Part of a small language model's weights.
Architecture: learned and rotary positions, no biases in attention or MLP, tied embeddings, gated attention, capped logits.
Training: a variant of Adam for these matrices, 158M tokens, 5216 steps.
Each number is 50 + 12 x the weight over its row's rms, rounded and kept within 0 to 99. Layers, rows and columns count from 0. The size before them is the row's rms in percent of the matrix's.

# up: layer 6 MLP up, 256x96, rms 0.134, rows 36-71, columns 0-95
# down: layer 6 MLP down (transposed), 256x96, rms 0.125, rows 36-71, columns 0-95
up36 111:66 38 08 49 48 60 40 40 65 65 29 55 42 71 47 55 55 53 40 22 43 49 52 32 44 60 62 50 42 53 61 62 60 55 63 69 55 47 57 47 50 53 77 58 31 50 29 56 43 43 56 66 28 53 38 60 71 40 36 65 46 50 57 62 87 64 52 49 60 47 51 55 53 52 64 52 43 60 62 50 59 57 31 53 51 56 60 55 54 45 43 54 48 44 64 52
down36 111:47 35 64 57 55 48 42 58 45 65 56 52 45 50 44 63 30 46 50 50 71 44 48 72 59 55 61 42 47 46 40 74 53 37 49 56 46 54 60 49 42 34 71 43 66 47 16 37 37 45 48 71 54 55 41 45 74 63 40 45 33 32 51 44 56 50 55 43 72 56 59 51 50 66 57 70 46 50 50 26 48 43 50 51 48 86 67 45 59 53 48 32 22 66 47 55
up37 102:55 45 67 45 50 49 31 66 78 53 61 65 65 37 44 44 49 59 59 49 50 40 57 51 50 74 70 44 41 45 37 60 59 40 42 58 55 62 31 42 51 44 35 43 26 67 28 49 50 42 22 67 43 49 56 80 44 63 48 42 67 62 27 38 56 65 53 43 41 56 61 49 32 49 56 37 54 38 34 55 63 53 25 62 38 44 59 49 41 63 40 50 59 49 42 40
down37 097:66 57 47 52 39 50 48 42 63 63 64 47 55 31 54 61 38 67 40 59 37 45 28 47 46 41 56 55 47 69 65 39 43 46 49 68 57 40 50 78 44 53 32 58 55 32 63 36 57 53 55 39 67 58 52 55 77 57 61 54 46 45 56 53 49 46 38 34 44 44 42 64 41 12 59 48 66 74 52 24 50 46 33 28 46 35 40 67 48 43 66 59 43 51 56 64
up38 101:61 45 43 47 52 51 58 72 64 54 34 41 53 43 58 60 56 36 63 58 58 63 51 45 64 50 75 47 63 51 59 24 44 52 64 55 46 47 43 41 34 46 68 66 35 42 37 51 46 42 25 52 46 48 57 48 71 57 55 43 47 50 30 55 33 45 76 34 18 55 17 51 40 53 55 37 44 56 57 54 48 52 57 46 53 29 63 59 41 47 16 61 57 63 40 62
down38 101:46 64 64 43 49 38 54 50 50 57 49 36 48 40 77 38 49 60 59 80 39 42 49 71 58 43 38 57 63 28 43 67 33 35 30 47 46 34 57 52 58 34 62 49 46 33 59 46 68 70 20 58 51 57 45 43 38 46 41 59 49 51 63 74 45 66 53 25 44 58 55 50 49 52 42 43 53 32 49 71 37 50 42 49 44 61 59 29 64 42 30 46 36 63 40 44
up39 096:36 39 57 67 57 50 55 51 69 57 63 53 46 78 56 40 54 38 62 43 44 72 46 64 34 38 59 45 39 30 66 51 65 70 59 45 56 59 59 46 36 50 49 43 52 38 48 52 55 54 63 52 61 52 38 50 57 36 73 72 53 56 66 33 54 56 62 29 59 56 53 71 29 51 59 38 69 49 71 50 49 33 62 45 28 37 54 48 27 70 40 61 57 32 48 62
down39 092:34 64 68 37 77 62 44 69 44 53 49 57 37 36 43 69 46 48 46 36 56 60 59 31 44 41 55 60 41 37 73 46 56 58 59 51 60 47 54 58 51 54 63 61 49 63 31 53 29 45 46 54 50 47 48 55 35 36 69 42 55 43 43 42 62 58 68 53 56 36 52 61 46 42 41 49 27 80 54 47 49 42 45 67 38 57 21 38 54 43 52 61 86 31 43 60
up40 100:61 57 47 33 39 35 57 53 56 29 44 42 41 40 65 40 46 39 43 40 55 57 31 65 38 77 59 39 68 46 55 54 45 53 31 59 38 28 58 42 36 42 61 52 32 54 49 57 45 35 25 42 39 19 53 44 35 63 60 50 82 52 53 44 54 53 53 49 39 40 39 45 39 48 50 49 68 30 47 48 39 34 25 71 66 43 53 66 39 42 48 42 47 37 60 41
down40 099:48 38 33 59 49 49 67 82 41 44 60 56 51 37 47 40 46 61 44 55 35 14 49 73 56 51 52 43 75 50 61 55 44 60 55 32 48 53 49 42 50 43 46 51 62 44 46 72 60 60 34 37 47 47 51 50 42 37 48 74 66 42 63 48 40 43 33 49 30 51 27 59 42 42 60 64 48 55 43 51 59 54 59 50 62 47 35 41 64 68 46 44 77 45 76 73
up41 105:37 32 58 54 59 56 23 37 58 47 47 50 44 20 59 51 46 51 43 65 34 66 43 27 65 35 25 50 46 54 58 58 54 58 67 48 53 55 40 48 58 37 39 48 72 55 43 47 59 68 43 54 23 51 58 56 54 40 57 41 44 60 42 31 30 40 58 38 53 22 54 68 59 66 60 26 73 36 49 57 57 37 62 31 56 41 52 37 44 44 39 57 53 38 46 56
down41 099:40 52 54 40 61 65 56 41 50 45 52 65 52 62 69 62 31 50 59 26 30 58 43 69 41 66 50 59 49 41 54 26 39 42 53 63 62 35 39 50 68 52 52 39 50 52 56 30 42 41 47 66 54 16 53 47 49 35 39 50 42 59 67 23 61 65 26 48 47 59 48 52 77 51 42 57 66 60 39 55 47 55 48 45 58 52 25 48 36 42 62 32 42 53 71 56
up42 093:52 41 47 46 54 50 55 64 48 54 14 40 60 55 44 52 32 23 56 36 49 31 54 36 44 58 40 40 51 70 42 31 71 57 44 46 63 26 52 39 43 43 44 44 56 51 34 62 42 29 59 43 30 48 41 65 46 42 23 43 37 44 46 74 40 54 43 46 58 38 46 51 45 52 45 51 69 77 55 21 35 43 57 63 34 37 58 52 62 52 50 46 41 39 42 57
down42 096:55 44 64 42 54 52 46 26 35 48 49 69 26 72 36 45 15 39 45 44 56 28 46 40 59 42 50 55 46 48 52 54 50 58 36 45 48 45 40 38 42 61 74 63 36 79 58 61 40 54 52 42 21 40 53 49 59 42 42 37 52 48 66 51 26 58 49 54 56 44 39 58 34 27 44 56 29 68 73 38 46 54 30 53 45 39 43 43 64 54 53 44 45 48 40 52
up43 093:44 47 40 64 72 58 57 69 59 44 41 46 73 27 32 53 50 55 67 31 35 69 52 56 66 47 27 51 48 40 38 34 51 58 60 65 53 58 49 39 47 28 56 32 53 41 39 68 38 57 42 58 45 65 69 42 53 67 30 55 59 49 61 56 47 45 30 43 41 49 51 37 55 47 56 49 40 33 40 48 39 37 11 46 65 55 53 48 50 46 32 62 31 53 40 42
down43 098:68 51 50 58 47 46 50 65 38 34 63 53 59 53 33 53 60 52 43 47 54 27 64 33 61 58 44 60 38 66 84 65 54 55 58 42 67 50 37 49 56 45 48 40 48 61 36 53 53 51 47 73 63 49 57 49 63 33 66 57 30 64 59 41 47 56 59 49 43 56 63 59 52 61 56 65 60 67 43 50 50 36 36 54 57 75 14 27 67 43 48 51 32 70 38 37
up44 106:24 43 40 31 47 49 48 49 39 48 67 39 35 40 68 50 28 48 56 59 29 74 36 15 59 43 47 65 47 29 57 50 52 63 58 68 37 51 33 58 52 48 44 55 46 54 41 42 41 61 45 59 30 69 50 50 49 59 56 71 65 47 67 53 35 62 41 42 48 25 63 71 31 46 44 44 46 65 51 39 51 53 48 64 61 54 54 66 37 37 49 58 64 64 42 40
down44 105:39 49 70 28 77 51 62 61 49 61 57 57 42 61 53 57 41 43 53 61 30 53 46 52 52 68 25 61 48 37 62 36 44 52 71 39 43 48 28 59 48 62 48 52 29 58 24 38 44 45 55 43 67 37 39 57 40 42 50 56 43 34 81 65 59 34 43 45 50 37 46 58 56 31 52 41 48 70 57 58 55 50 45 35 53 51 21 46 47 48 41 55 77 67 50 43
up45 093:68 51 15 46 85 50 47 49 53 69 35 34 37 67 41 58 43 49 67 41 42 40 54 39 60 70 54 67 39 62 45 34 57 55 63 53 52 41 40 49 38 47 35 61 60 40 36 38 34 37 61 45 35 73 57 47 44 54 36 45 60 56 49 59 43 46 56 43 30 65 41 35 46 55 46 28 49 45 49 44 47 48 68 52 82 38 53 56 55 36 46 75 45 50 49 42
down45 095:60 59 46 24 60 46 53 46 51 58 39 36 33 60 58 47 56 45 53 35 65 37 44 38 62 71 60 56 62 54 47 50 50 69 50 50 37 38 59 35 56 45 36 64 36 41 46 35 43 33 65 28 52 50 44 36 71 45 64 30 58 37 66 46 50 73 54 53 62 68 34 40 43 32 52 40 48 40 51 26 51 48 41 47 57 27 10 47 67 55 47 57 44 56 56 36
up46 077:69 46 42 41 45 17 46 55 73 53 38 59 58 48 58 58 36 39 36 44 38 37 65 34 33 69 56 48 52 69 62 59 51 56 43 44 57 69 51 55 36 45 55 50 32 48 49 53 29 42 21 59 52 56 53 55 61 57 38 70 20 40 38 56 47 64 60 60 39 23 59 46 42 75 67 60 32 54 35 43 47 45 42 45 45 44 38 43 60 33 50 36 46 56 47 45
down46 088:49 52 59 33 79 53 25 66 47 37 48 35 65 50 70 48 48 48 52 44 50 28 55 47 64 42 54 62 54 60 52 57 30 56 40 46 59 68 47 53 60 49 49 39 36 46 53 48 57 53 36 44 53 56 53 57 37 48 38 60 51 47 39 45 49 60 55 62 59 35 67 39 44 39 47 75 46 49 29 62 53 65 35 49 33 52 00 29 55 44 55 59 29 60 50 61
up47 085:64 49 49 42 46 49 56 45 33 69 53 29 32 58 47 40 32 35 49 56 41 33 51 54 43 69 49 43 45 41 44 39 66 50 44 39 34 46 27 32 24 49 58 55 47 40 54 67 28 47 49 40 31 39 36 57 42 40 32 36 31 48 65 31 40 47 46 30 44 46 69 50 70 72 56 61 28 39 29 61 61 41 44 49 53 33 52 38 49 53 35 44 48 61 35 54
down47 096:49 50 42 44 75 41 49 37 23 57 42 54 41 51 28 53 62 71 45 28 60 53 41 43 60 51 47 49 48 61 56 47 68 33 68 52 55 21 32 50 53 38 76 51 47 57 27 38 48 31 35 43 47 38 59 53 48 51 79 48 44 60 57 56 57 55 71 51 59 38 35 47 45 35 43 62 35 55 51 41 56 41 39 51 37 49 33 48 48 52 49 86 60 50 33 51
up48 109:65 25 59 48 32 62 38 37 31 41 33 57 41 56 42 59 42 60 60 55 52 55 36 43 36 35 34 17 58 62 53 38 59 57 50 68 68 41 47 53 62 47 66 60 65 44 57 48 30 57 58 61 53 58 36 56 51 69 19 57 49 42 60 49 55 46 49 46 88 44 54 51 85 63 54 47 43 48 37 44 53 41 37 49 38 43 59 45 40 47 52 57 53 37 47 49
down48 104:46 48 41 69 52 30 46 54 50 53 56 63 38 49 33 40 74 62 61 57 65 58 30 68 70 41 69 58 44 60 63 42 70 49 46 64 36 49 21 50 48 35 56 64 33 57 40 48 64 35 43 37 52 65 62 60 45 69 36 54 53 47 54 23 41 28 72 49 54 62 44 38 33 51 54 40 52 61 41 47 46 60 28 48 43 44 46 63 63 55 55 65 74 50 50 56
up49 101:50 42 35 34 48 42 58 32 46 75 49 56 34 57 52 44 47 45 45 63 58 47 37 70 38 36 75 56 38 26 33 24 49 52 72 65 47 49 68 32 45 57 59 58 38 37 34 53 28 55 58 50 66 73 62 37 59 58 52 52 29 50 32 33 66 47 50 37 46 50 56 48 58 70 64 60 68 50 54 29 57 57 53 60 52 54 59 62 54 55 37 51 35 59 39 43
down49 102:47 59 38 59 46 43 54 59 52 43 48 34 44 55 43 46 54 60 56 65 33 43 44 48 44 43 19 56 27 60 70 60 42 22 36 61 53 44 68 55 43 36 64 50 32 54 58 59 46 53 49 52 42 57 44 58 41 68 82 41 29 25 47 46 48 50 28 50 74 57 66 61 59 45 53 62 39 68 46 75 54 48 47 38 66 42 39 46 46 38 53 46 31 69 34 43
up50 113:73 39 46 53 52 38 59 48 60 45 45 39 47 50 51 55 41 32 42 38 32 71 40 41 43 49 64 63 57 65 31 45 38 70 31 36 51 47 21 58 39 51 26 61 59 57 48 42 42 41 27 52 66 38 26 57 56 56 42 44 54 64 63 52 64 51 44 65 27 41 51 22 51 49 65 29 56 52 72 37 57 51 63 42 52 53 60 50 29 58 52 55 59 37 53 36
down50 108:42 60 32 58 43 65 44 47 74 40 48 48 43 35 46 37 44 63 42 41 57 30 53 55 68 53 58 49 67 39 65 32 50 44 62 71 41 41 38 49 41 46 45 60 55 56 64 60 37 50 39 40 49 43 48 58 38 58 58 35 33 63 57 54 81 46 87 43 34 40 36 40 69 41 41 42 28 58 33 63 46 62 32 42 42 45 69 38 58 49 43 62 32 60 61 52
up51 090:67 33 52 45 51 46 57 59 66 58 63 43 38 57 56 53 43 57 45 52 51 44 54 26 71 72 65 78 41 58 55 48 46 57 47 52 55 65 52 40 41 33 54 64 34 28 44 45 59 35 78 40 51 43 53 42 58 62 43 55 70 42 42 54 50 45 58 49 45 57 85 29 26 39 54 37 39 58 50 54 58 54 62 74 70 40 59 71 63 37 53 59 33 49 46 50
down51 097:76 47 51 53 35 43 59 42 38 46 46 60 35 65 44 25 52 59 37 70 62 39 40 43 62 38 63 27 42 64 55 49 56 35 61 38 48 61 56 19 43 48 54 53 58 56 46 38 36 51 46 46 55 76 50 35 66 61 47 46 49 60 36 31 48 56 52 66 48 67 43 52 57 55 65 45 58 38 41 49 29 25 40 56 55 39 29 53 36 81 37 53 58 66 54 50
up52 107:41 69 43 61 33 23 72 50 54 57 52 26 54 48 44 36 41 61 52 32 42 55 63 56 55 69 60 52 54 65 39 53 47 60 28 37 54 59 29 65 61 55 34 46 46 26 39 55 47 19 40 56 51 49 52 62 62 53 39 75 51 51 51 34 59 37 43 50 69 47 60 54 30 60 50 39 62 31 50 57 62 61 38 40 51 45 51 62 57 53 41 57 65 33 69 69
down52 101:58 66 60 58 52 61 50 37 63 47 57 34 50 35 56 50 38 51 35 48 67 39 20 70 47 48 45 48 65 45 71 53 41 37 55 50 27 59 76 51 50 64 33 47 47 59 41 55 50 65 48 34 44 50 50 49 34 58 70 68 63 59 51 50 51 70 62 32 52 37 45 32 69 53 36 58 47 74 54 43 46 50 44 41 65 37 45 46 44 47 51 45 68 47 63 90
up53 111:58 53 39 55 35 46 41 35 61 61 67 43 31 47 54 49 44 62 51 32 31 78 49 40 64 45 26 42 41 65 51 35 56 51 62 56 45 42 17 53 50 49 44 46 61 62 49 57 63 48 55 61 49 54 71 59 52 70 36 56 38 26 56 57 66 48 70 57 42 48 56 45 76 61 64 34 47 60 45 47 50 46 46 51 34 53 59 56 54 29 35 47 82 62 66 39
down53 104:25 64 62 57 59 48 49 54 49 58 50 62 50 49 61 58 36 63 57 70 51 61 48 42 69 66 66 78 34 60 48 55 37 52 46 21 46 51 48 53 49 42 38 52 58 50 41 43 77 63 59 47 77 48 78 55 56 52 44 29 42 60 45 57 47 57 68 63 34 54 49 61 68 59 62 32 38 71 39 38 54 30 50 51 39 46 49 37 56 37 55 60 40 49 58 26
up54 083:64 39 38 24 60 32 16 47 67 47 28 54 58 48 49 43 45 39 57 43 55 47 75 65 39 47 55 42 43 46 29 50 67 59 45 68 51 76 53 47 62 21 42 43 33 59 65 51 54 41 19 57 54 61 55 60 59 55 49 50 41 49 51 46 49 68 45 57 64 46 40 43 45 53 34 56 44 57 37 68 54 40 47 52 26 51 62 64 65 56 67 32 56 42 48 56
down54 091:43 51 44 58 50 57 75 68 40 50 69 45 54 66 59 38 58 52 53 62 48 60 42 39 62 62 25 61 49 80 70 59 49 46 51 37 55 38 54 61 35 72 71 52 57 47 22 56 45 53 47 31 54 42 49 52 42 58 46 59 54 51 53 58 66 28 55 53 45 35 68 36 63 58 77 52 52 36 59 33 62 54 56 56 72 45 26 30 48 56 51 57 59 60 63 40
up55 091:57 67 20 29 47 51 47 49 42 59 55 31 49 33 60 45 42 59 51 49 36 53 53 49 61 59 33 54 36 61 53 35 39 55 55 56 48 37 51 35 50 38 79 55 49 43 43 46 46 32 58 44 48 48 60 85 49 57 33 47 34 30 46 37 33 45 56 44 42 76 52 45 56 67 41 47 41 31 46 54 61 44 69 35 35 31 54 66 32 69 38 53 49 36 31 60
down55 095:43 83 61 56 52 61 62 46 52 61 38 65 65 46 47 56 53 71 50 39 31 39 58 48 73 58 69 25 63 79 46 56 54 38 58 69 51 68 60 71 62 49 43 52 62 35 64 27 43 32 58 43 42 56 54 48 41 56 31 49 68 49 61 47 49 40 48 68 53 45 61 52 55 53 33 34 42 52 34 50 53 63 54 38 57 53 54 44 48 47 39 58 60 24 72 61
up56 095:65 46 58 41 42 54 41 44 41 68 53 60 55 40 49 58 55 57 45 47 53 62 53 67 38 54 47 53 56 55 58 33 64 58 65 44 74 52 55 39 37 36 33 44 43 37 51 31 39 56 38 52 32 52 51 39 48 80 74 62 70 28 50 36 60 56 45 47 16 50 29 35 44 67 61 40 41 35 45 30 34 51 29 52 57 32 55 40 47 54 46 73 67 47 56 45
down56 091:61 39 36 64 21 56 64 62 30 51 58 76 54 47 48 44 45 42 66 62 35 49 61 41 40 39 42 47 50 40 57 43 42 36 53 47 37 55 73 48 43 58 50 31 55 53 52 31 71 42 51 68 41 72 51 36 32 48 50 24 59 53 49 53 55 68 36 33 46 35 60 53 48 42 49 32 47 69 51 57 54 64 70 65 25 47 29 64 59 48 48 54 60 46 69 48
up57 110:48 50 47 40 62 55 47 43 45 32 62 38 39 40 29 71 49 53 64 73 31 49 49 58 32 64 47 57 46 51 75 39 63 65 47 45 25 56 60 51 49 47 68 70 38 46 63 52 31 55 49 62 41 29 63 47 59 62 38 62 66 39 45 50 45 35 45 48 57 45 43 83 42 62 61 43 65 51 61 51 59 48 21 60 50 67 54 53 50 28 41 56 40 69 66 47
down57 101:69 50 60 34 58 41 49 74 30 34 45 61 59 54 73 43 51 47 63 29 74 31 68 49 52 55 49 35 47 44 26 77 59 43 67 56 71 39 58 46 49 64 45 51 51 33 50 41 66 58 60 65 51 64 50 55 46 47 36 55 54 35 29 58 65 43 67 60 56 45 56 58 43 47 52 64 72 41 44 63 35 65 40 55 65 45 55 51 45 66 65 60 63 52 32 53
up58 091:31 59 50 42 47 51 29 49 44 40 56 35 31 61 40 63 50 45 88 42 50 55 45 31 42 37 65 35 55 45 48 38 56 55 53 57 64 54 36 59 46 56 64 54 35 41 38 55 41 39 41 53 49 44 43 58 56 39 54 49 40 46 46 43 71 22 56 52 66 43 45 48 71 48 65 38 60 45 47 30 69 58 61 54 38 62 49 67 48 54 26 31 80 36 28 62
down58 091:47 45 54 66 67 53 48 36 42 69 46 41 48 57 69 47 62 58 42 43 32 63 30 31 49 42 56 83 53 64 55 57 42 40 43 40 46 42 59 54 57 55 48 39 50 49 47 45 60 48 41 61 48 65 47 35 45 47 20 62 50 26 52 40 34 64 66 39 40 72 42 72 32 66 35 34 58 65 42 57 47 43 43 48 49 41 42 71 46 68 47 69 20 53 56 50
up59 097:53 28 41 36 25 21 71 42 51 60 49 55 34 60 48 20 45 66 56 44 43 37 46 58 69 38 35 44 53 51 44 61 32 60 35 48 52 46 44 55 36 37 50 61 48 30 57 46 59 62 44 63 53 31 50 50 66 51 47 53 27 60 43 43 44 47 57 57 62 67 66 48 49 67 49 49 51 47 54 55 71 37 45 32 49 29 53 67 50 40 52 63 36 44 75 74
down59 098:65 25 42 45 48 33 39 51 71 58 37 54 41 77 53 51 51 50 38 47 21 44 36 47 41 57 41 53 44 68 74 63 25 50 47 45 56 35 50 33 43 51 54 53 38 43 55 61 57 75 59 34 49 46 60 39 12 43 58 50 67 47 51 55 60 60 26 36 69 67 44 50 35 52 44 44 36 57 27 62 64 39 46 47 51 55 61 48 41 48 47 49 39 57 56 47
up60 097:22 36 46 58 69 68 52 58 29 51 39 52 44 73 42 57 37 63 53 35 48 70 22 43 31 52 23 53 31 57 37 49 46 62 67 58 51 37 55 41 48 60 51 51 15 48 37 61 61 38 49 52 41 47 68 51 63 56 45 56 48 65 62 57 64 49 45 47 54 43 52 56 48 48 60 50 59 54 67 45 74 43 77 42 54 40 47 59 33 42 32 53 57 42 52 35
down60 110:40 42 35 58 39 42 59 46 33 52 65 43 50 59 40 73 51 56 41 43 23 44 40 31 47 64 30 51 60 55 64 81 56 31 66 54 65 46 51 54 55 60 51 49 45 46 56 53 57 40 61 33 46 59 51 55 36 36 43 48 60 67 58 47 64 49 49 67 42 51 57 38 56 69 55 76 50 36 38 38 36 57 64 81 50 66 26 57 37 59 48 54 75 61 47 64
up61 104:41 56 43 54 47 43 56 53 57 55 38 64 47 54 46 46 41 30 42 55 34 63 49 66 58 68 63 40 33 56 41 51 93 49 48 38 50 52 57 47 34 43 45 43 49 73 59 73 38 45 59 51 67 60 32 52 45 44 43 64 45 34 56 64 51 49 66 46 64 53 73 39 60 52 64 44 46 23 33 57 68 47 38 78 57 70 53 60 61 60 47 45 53 31 31 41
down61 101:30 46 45 59 77 42 47 38 59 67 56 69 46 67 49 62 43 32 45 47 54 51 62 51 54 40 67 65 63 30 67 44 85 48 29 43 31 62 39 50 53 54 54 42 35 62 33 43 68 28 58 44 64 39 62 51 37 56 48 48 45 36 53 33 62 53 28 29 53 59 56 49 52 50 67 67 49 57 62 64 61 32 38 62 42 59 52 55 54 42 68 52 52 61 50 60
up62 110:54 43 59 50 22 58 52 48 52 57 71 57 47 54 56 48 45 53 59 43 53 63 41 27 26 34 35 37 32 51 35 34 42 68 56 44 36 46 54 46 42 48 59 46 51 28 49 47 45 70 72 54 50 60 36 44 52 57 22 51 49 54 53 46 23 64 41 55 29 56 59 86 44 60 57 38 38 51 33 55 63 32 41 53 61 31 56 46 39 79 53 56 54 55 47 45
down62 107:31 30 53 63 38 40 55 60 29 39 64 50 56 50 42 44 67 60 44 69 45 51 63 43 34 24 42 56 58 58 34 53 57 27 45 73 28 42 71 55 62 56 32 44 47 57 64 35 69 67 36 53 40 51 52 38 48 29 29 43 60 40 38 40 57 62 47 58 33 76 50 44 46 63 37 41 45 38 44 49 50 45 45 44 58 46 27 43 42 68 56 48 37 62 41 41
up63 101:38 40 57 43 38 58 32 46 27 47 49 38 40 64 38 47 35 53 62 52 55 55 63 31 17 21 38 72 65 44 27 30 39 51 44 60 48 43 46 27 58 42 60 50 56 53 52 49 46 51 44 44 54 43 42 59 42 50 45 56 51 45 65 31 75 47 48 50 47 51 63 41 48 70 57 51 64 34 49 45 72 38 38 60 84 47 55 41 40 55 39 66 41 64 45 43
down63 100:62 46 56 66 61 53 35 46 50 43 62 50 38 61 43 58 37 54 35 77 60 48 41 54 57 50 60 34 62 32 74 61 50 51 27 54 59 27 34 44 34 34 58 62 61 60 49 41 53 68 62 29 46 49 54 56 49 53 55 41 23 67 52 57 63 50 66 39 61 51 69 45 53 56 58 54 49 36 55 48 40 72 42 57 55 41 19 70 66 33 75 52 52 54 43 55
up64 090:58 45 58 49 50 54 61 71 41 23 53 31 71 43 51 44 45 56 86 45 47 62 49 42 51 41 55 48 40 38 55 40 66 55 70 45 70 51 38 51 31 42 47 44 31 50 30 59 42 49 49 60 36 42 45 57 59 60 43 47 37 49 41 46 62 53 71 42 49 22 25 50 41 45 70 49 46 47 21 43 44 35 53 65 57 65 54 68 45 40 50 62 30 39 58 62
down64 095:51 41 60 43 53 58 46 57 63 30 43 44 65 61 51 46 50 56 58 60 58 35 50 55 44 33 75 61 56 58 50 49 47 36 31 43 47 52 60 62 63 68 41 37 55 50 46 67 39 43 51 69 40 33 52 71 36 50 39 48 34 43 53 17 79 51 41 27 41 40 48 62 68 37 69 28 36 54 56 37 37 56 66 37 59 52 59 31 59 65 37 63 45 35 51 37
up65 114:54 38 54 75 51 55 56 59 34 54 42 52 51 59 50 50 38 39 51 60 64 64 41 35 35 24 47 50 37 40 29 66 53 60 84 30 42 42 64 20 52 32 66 36 65 54 54 44 60 46 57 57 60 55 61 60 47 59 67 69 76 76 40 46 52 47 41 60 33 53 34 53 40 68 47 46 44 44 38 36 52 38 43 47 61 52 57 70 43 44 58 55 37 47 44 45
down65 109:36 54 40 35 38 52 49 60 48 44 34 33 61 50 54 35 44 59 40 66 31 44 54 68 36 39 60 57 35 51 65 42 33 53 35 60 39 78 41 72 58 66 52 67 74 49 72 52 38 58 67 61 36 43 35 43 43 48 59 44 44 56 51 36 35 60 30 58 42 46 62 73 43 38 32 58 45 59 53 45 44 64 65 47 57 47 83 64 56 33 47 44 52 43 45 51
up66 087:41 38 64 59 69 64 46 49 60 44 60 67 37 45 48 49 48 51 43 67 61 83 58 53 32 53 40 52 47 54 38 64 50 59 48 35 46 32 42 27 52 52 50 54 49 49 27 50 43 38 30 52 61 25 47 53 55 39 42 65 48 36 50 57 57 71 47 47 47 47 68 64 33 59 71 43 42 55 68 49 51 43 53 18 26 26 52 58 27 34 63 50 59 50 57 42
down66 088:38 44 33 54 73 46 45 33 43 56 44 43 22 78 54 66 62 26 51 46 50 44 44 45 39 53 65 57 57 34 64 64 41 49 42 60 44 52 68 55 35 62 53 40 44 38 41 59 50 66 62 42 36 56 30 48 63 79 47 46 53 58 54 27 48 44 52 56 68 46 42 86 50 43 60 48 40 38 50 39 61 60 53 47 78 55 34 56 41 43 50 67 46 36 57 57
up67 116:63 42 44 41 54 56 55 44 47 50 57 60 47 39 68 55 42 38 60 56 38 62 48 55 65 50 50 54 47 47 44 31 46 45 42 63 52 40 79 34 47 39 86 39 50 57 39 41 56 48 74 60 42 48 41 59 54 84 44 41 47 43 55 67 82 52 74 46 42 58 38 20 56 53 57 44 49 39 46 39 57 38 44 59 76 57 58 60 64 69 49 38 56 63 36 56
down67 110:63 32 47 28 43 56 45 53 68 47 60 50 59 68 61 45 47 48 45 26 59 23 34 64 43 56 36 73 62 56 55 62 47 53 53 35 67 65 52 40 65 51 41 52 33 63 35 43 36 37 92 67 52 73 46 60 39 35 46 55 52 50 57 41 54 44 37 57 42 40 43 50 47 54 47 47 45 39 63 57 28 58 58 49 78 52 59 47 60 57 47 42 26 51 53 59
up68 116:46 47 59 52 39 51 48 63 49 39 40 51 47 50 48 39 39 39 51 52 39 63 72 43 39 47 43 40 50 83 39 27 60 45 34 49 59 43 57 35 43 38 62 15 68 64 54 61 43 31 42 51 65 45 56 30 61 45 36 53 61 65 43 45 29 37 59 44 40 28 32 68 56 64 53 66 57 48 52 67 49 27 45 39 44 45 54 57 40 53 43 64 23 44 58 35
down68 111:67 43 66 60 55 56 58 34 54 65 54 59 60 54 46 34 48 64 51 59 50 50 60 29 55 42 57 50 50 67 50 44 43 63 36 48 57 47 33 46 61 54 70 31 54 38 47 28 61 41 64 32 83 46 37 34 27 37 33 36 54 57 62 58 44 26 37 44 42 38 45 48 27 67 59 56 51 76 41 53 55 30 60 66 64 44 44 52 54 67 52 62 51 55 41 33
up69 093:42 49 53 47 60 50 53 69 37 38 54 26 42 61 43 79 42 28 42 66 45 58 49 44 54 71 49 68 32 74 44 45 55 59 22 52 49 25 46 42 45 75 41 34 51 47 33 63 84 46 50 70 58 42 30 59 38 69 33 37 52 61 48 29 51 59 51 51 50 47 41 50 46 47 52 49 47 45 54 63 55 56 51 48 41 34 56 63 34 42 52 61 49 49 65 52
down69 097:54 27 58 58 49 52 37 33 48 72 58 59 40 44 53 53 50 54 34 41 39 48 46 43 57 33 52 68 49 67 29 51 35 32 66 66 44 63 60 49 46 19 37 68 76 61 61 65 55 77 43 56 36 60 60 34 43 44 50 58 40 47 44 52 36 56 57 42 60 56 55 30 50 54 32 56 36 65 62 48 44 53 46 31 58 53 34 54 32 23 33 54 58 61 47 53
up70 109:51 36 62 36 36 59 39 49 38 37 45 41 62 60 52 39 44 33 28 62 41 55 60 69 44 50 55 56 49 60 42 32 55 57 27 57 46 27 12 46 43 50 54 32 22 72 42 49 39 46 54 62 56 29 45 61 51 67 52 61 42 62 35 43 58 52 35 43 43 67 29 54 37 41 55 38 44 54 63 49 29 33 40 52 46 49 55 60 58 47 44 57 41 77 51 43
down70 101:39 48 45 58 52 24 66 44 36 44 53 51 40 52 35 52 46 57 49 68 39 62 55 39 21 54 49 44 44 46 59 38 37 12 28 52 55 66 46 44 62 59 57 40 36 53 49 50 40 52 37 57 53 51 46 55 32 36 61 29 58 48 34 46 43 55 38 50 52 46 45 57 40 40 67 56 56 46 35 69 61 39 26 57 62 65 71 53 66 52 55 25 16 48 49 55
up71 092:41 46 39 47 43 44 32 44 45 47 32 43 47 17 51 45 30 47 42 56 51 49 56 46 38 50 18 33 50 53 36 30 49 61 53 69 46 59 43 42 41 59 61 46 52 30 39 65 44 31 46 74 74 67 51 61 60 45 34 69 58 71 39 65 46 64 49 35 55 62 70 45 46 55 55 25 64 45 69 50 67 47 60 51 55 35 46 43 59 45 43 47 39 36 47 34
down71 125:37 62 38 34 50 62 58 45 54 77 34 35 47 31 52 42 51 36 54 66 65 51 47 45 47 41 26 60 58 70 31 25 53 29 50 55 51 36 43 41 52 58 62 49 49 52 38 46 35 55 58 53 72 47 53 86 33 46 47 59 59 53 47 53 58 58 46 52 46 67 64 56 53 42 46 37 46 60 66 56 56 58 64 46 34 45 25 43 67 42 45 21 36 39 44 34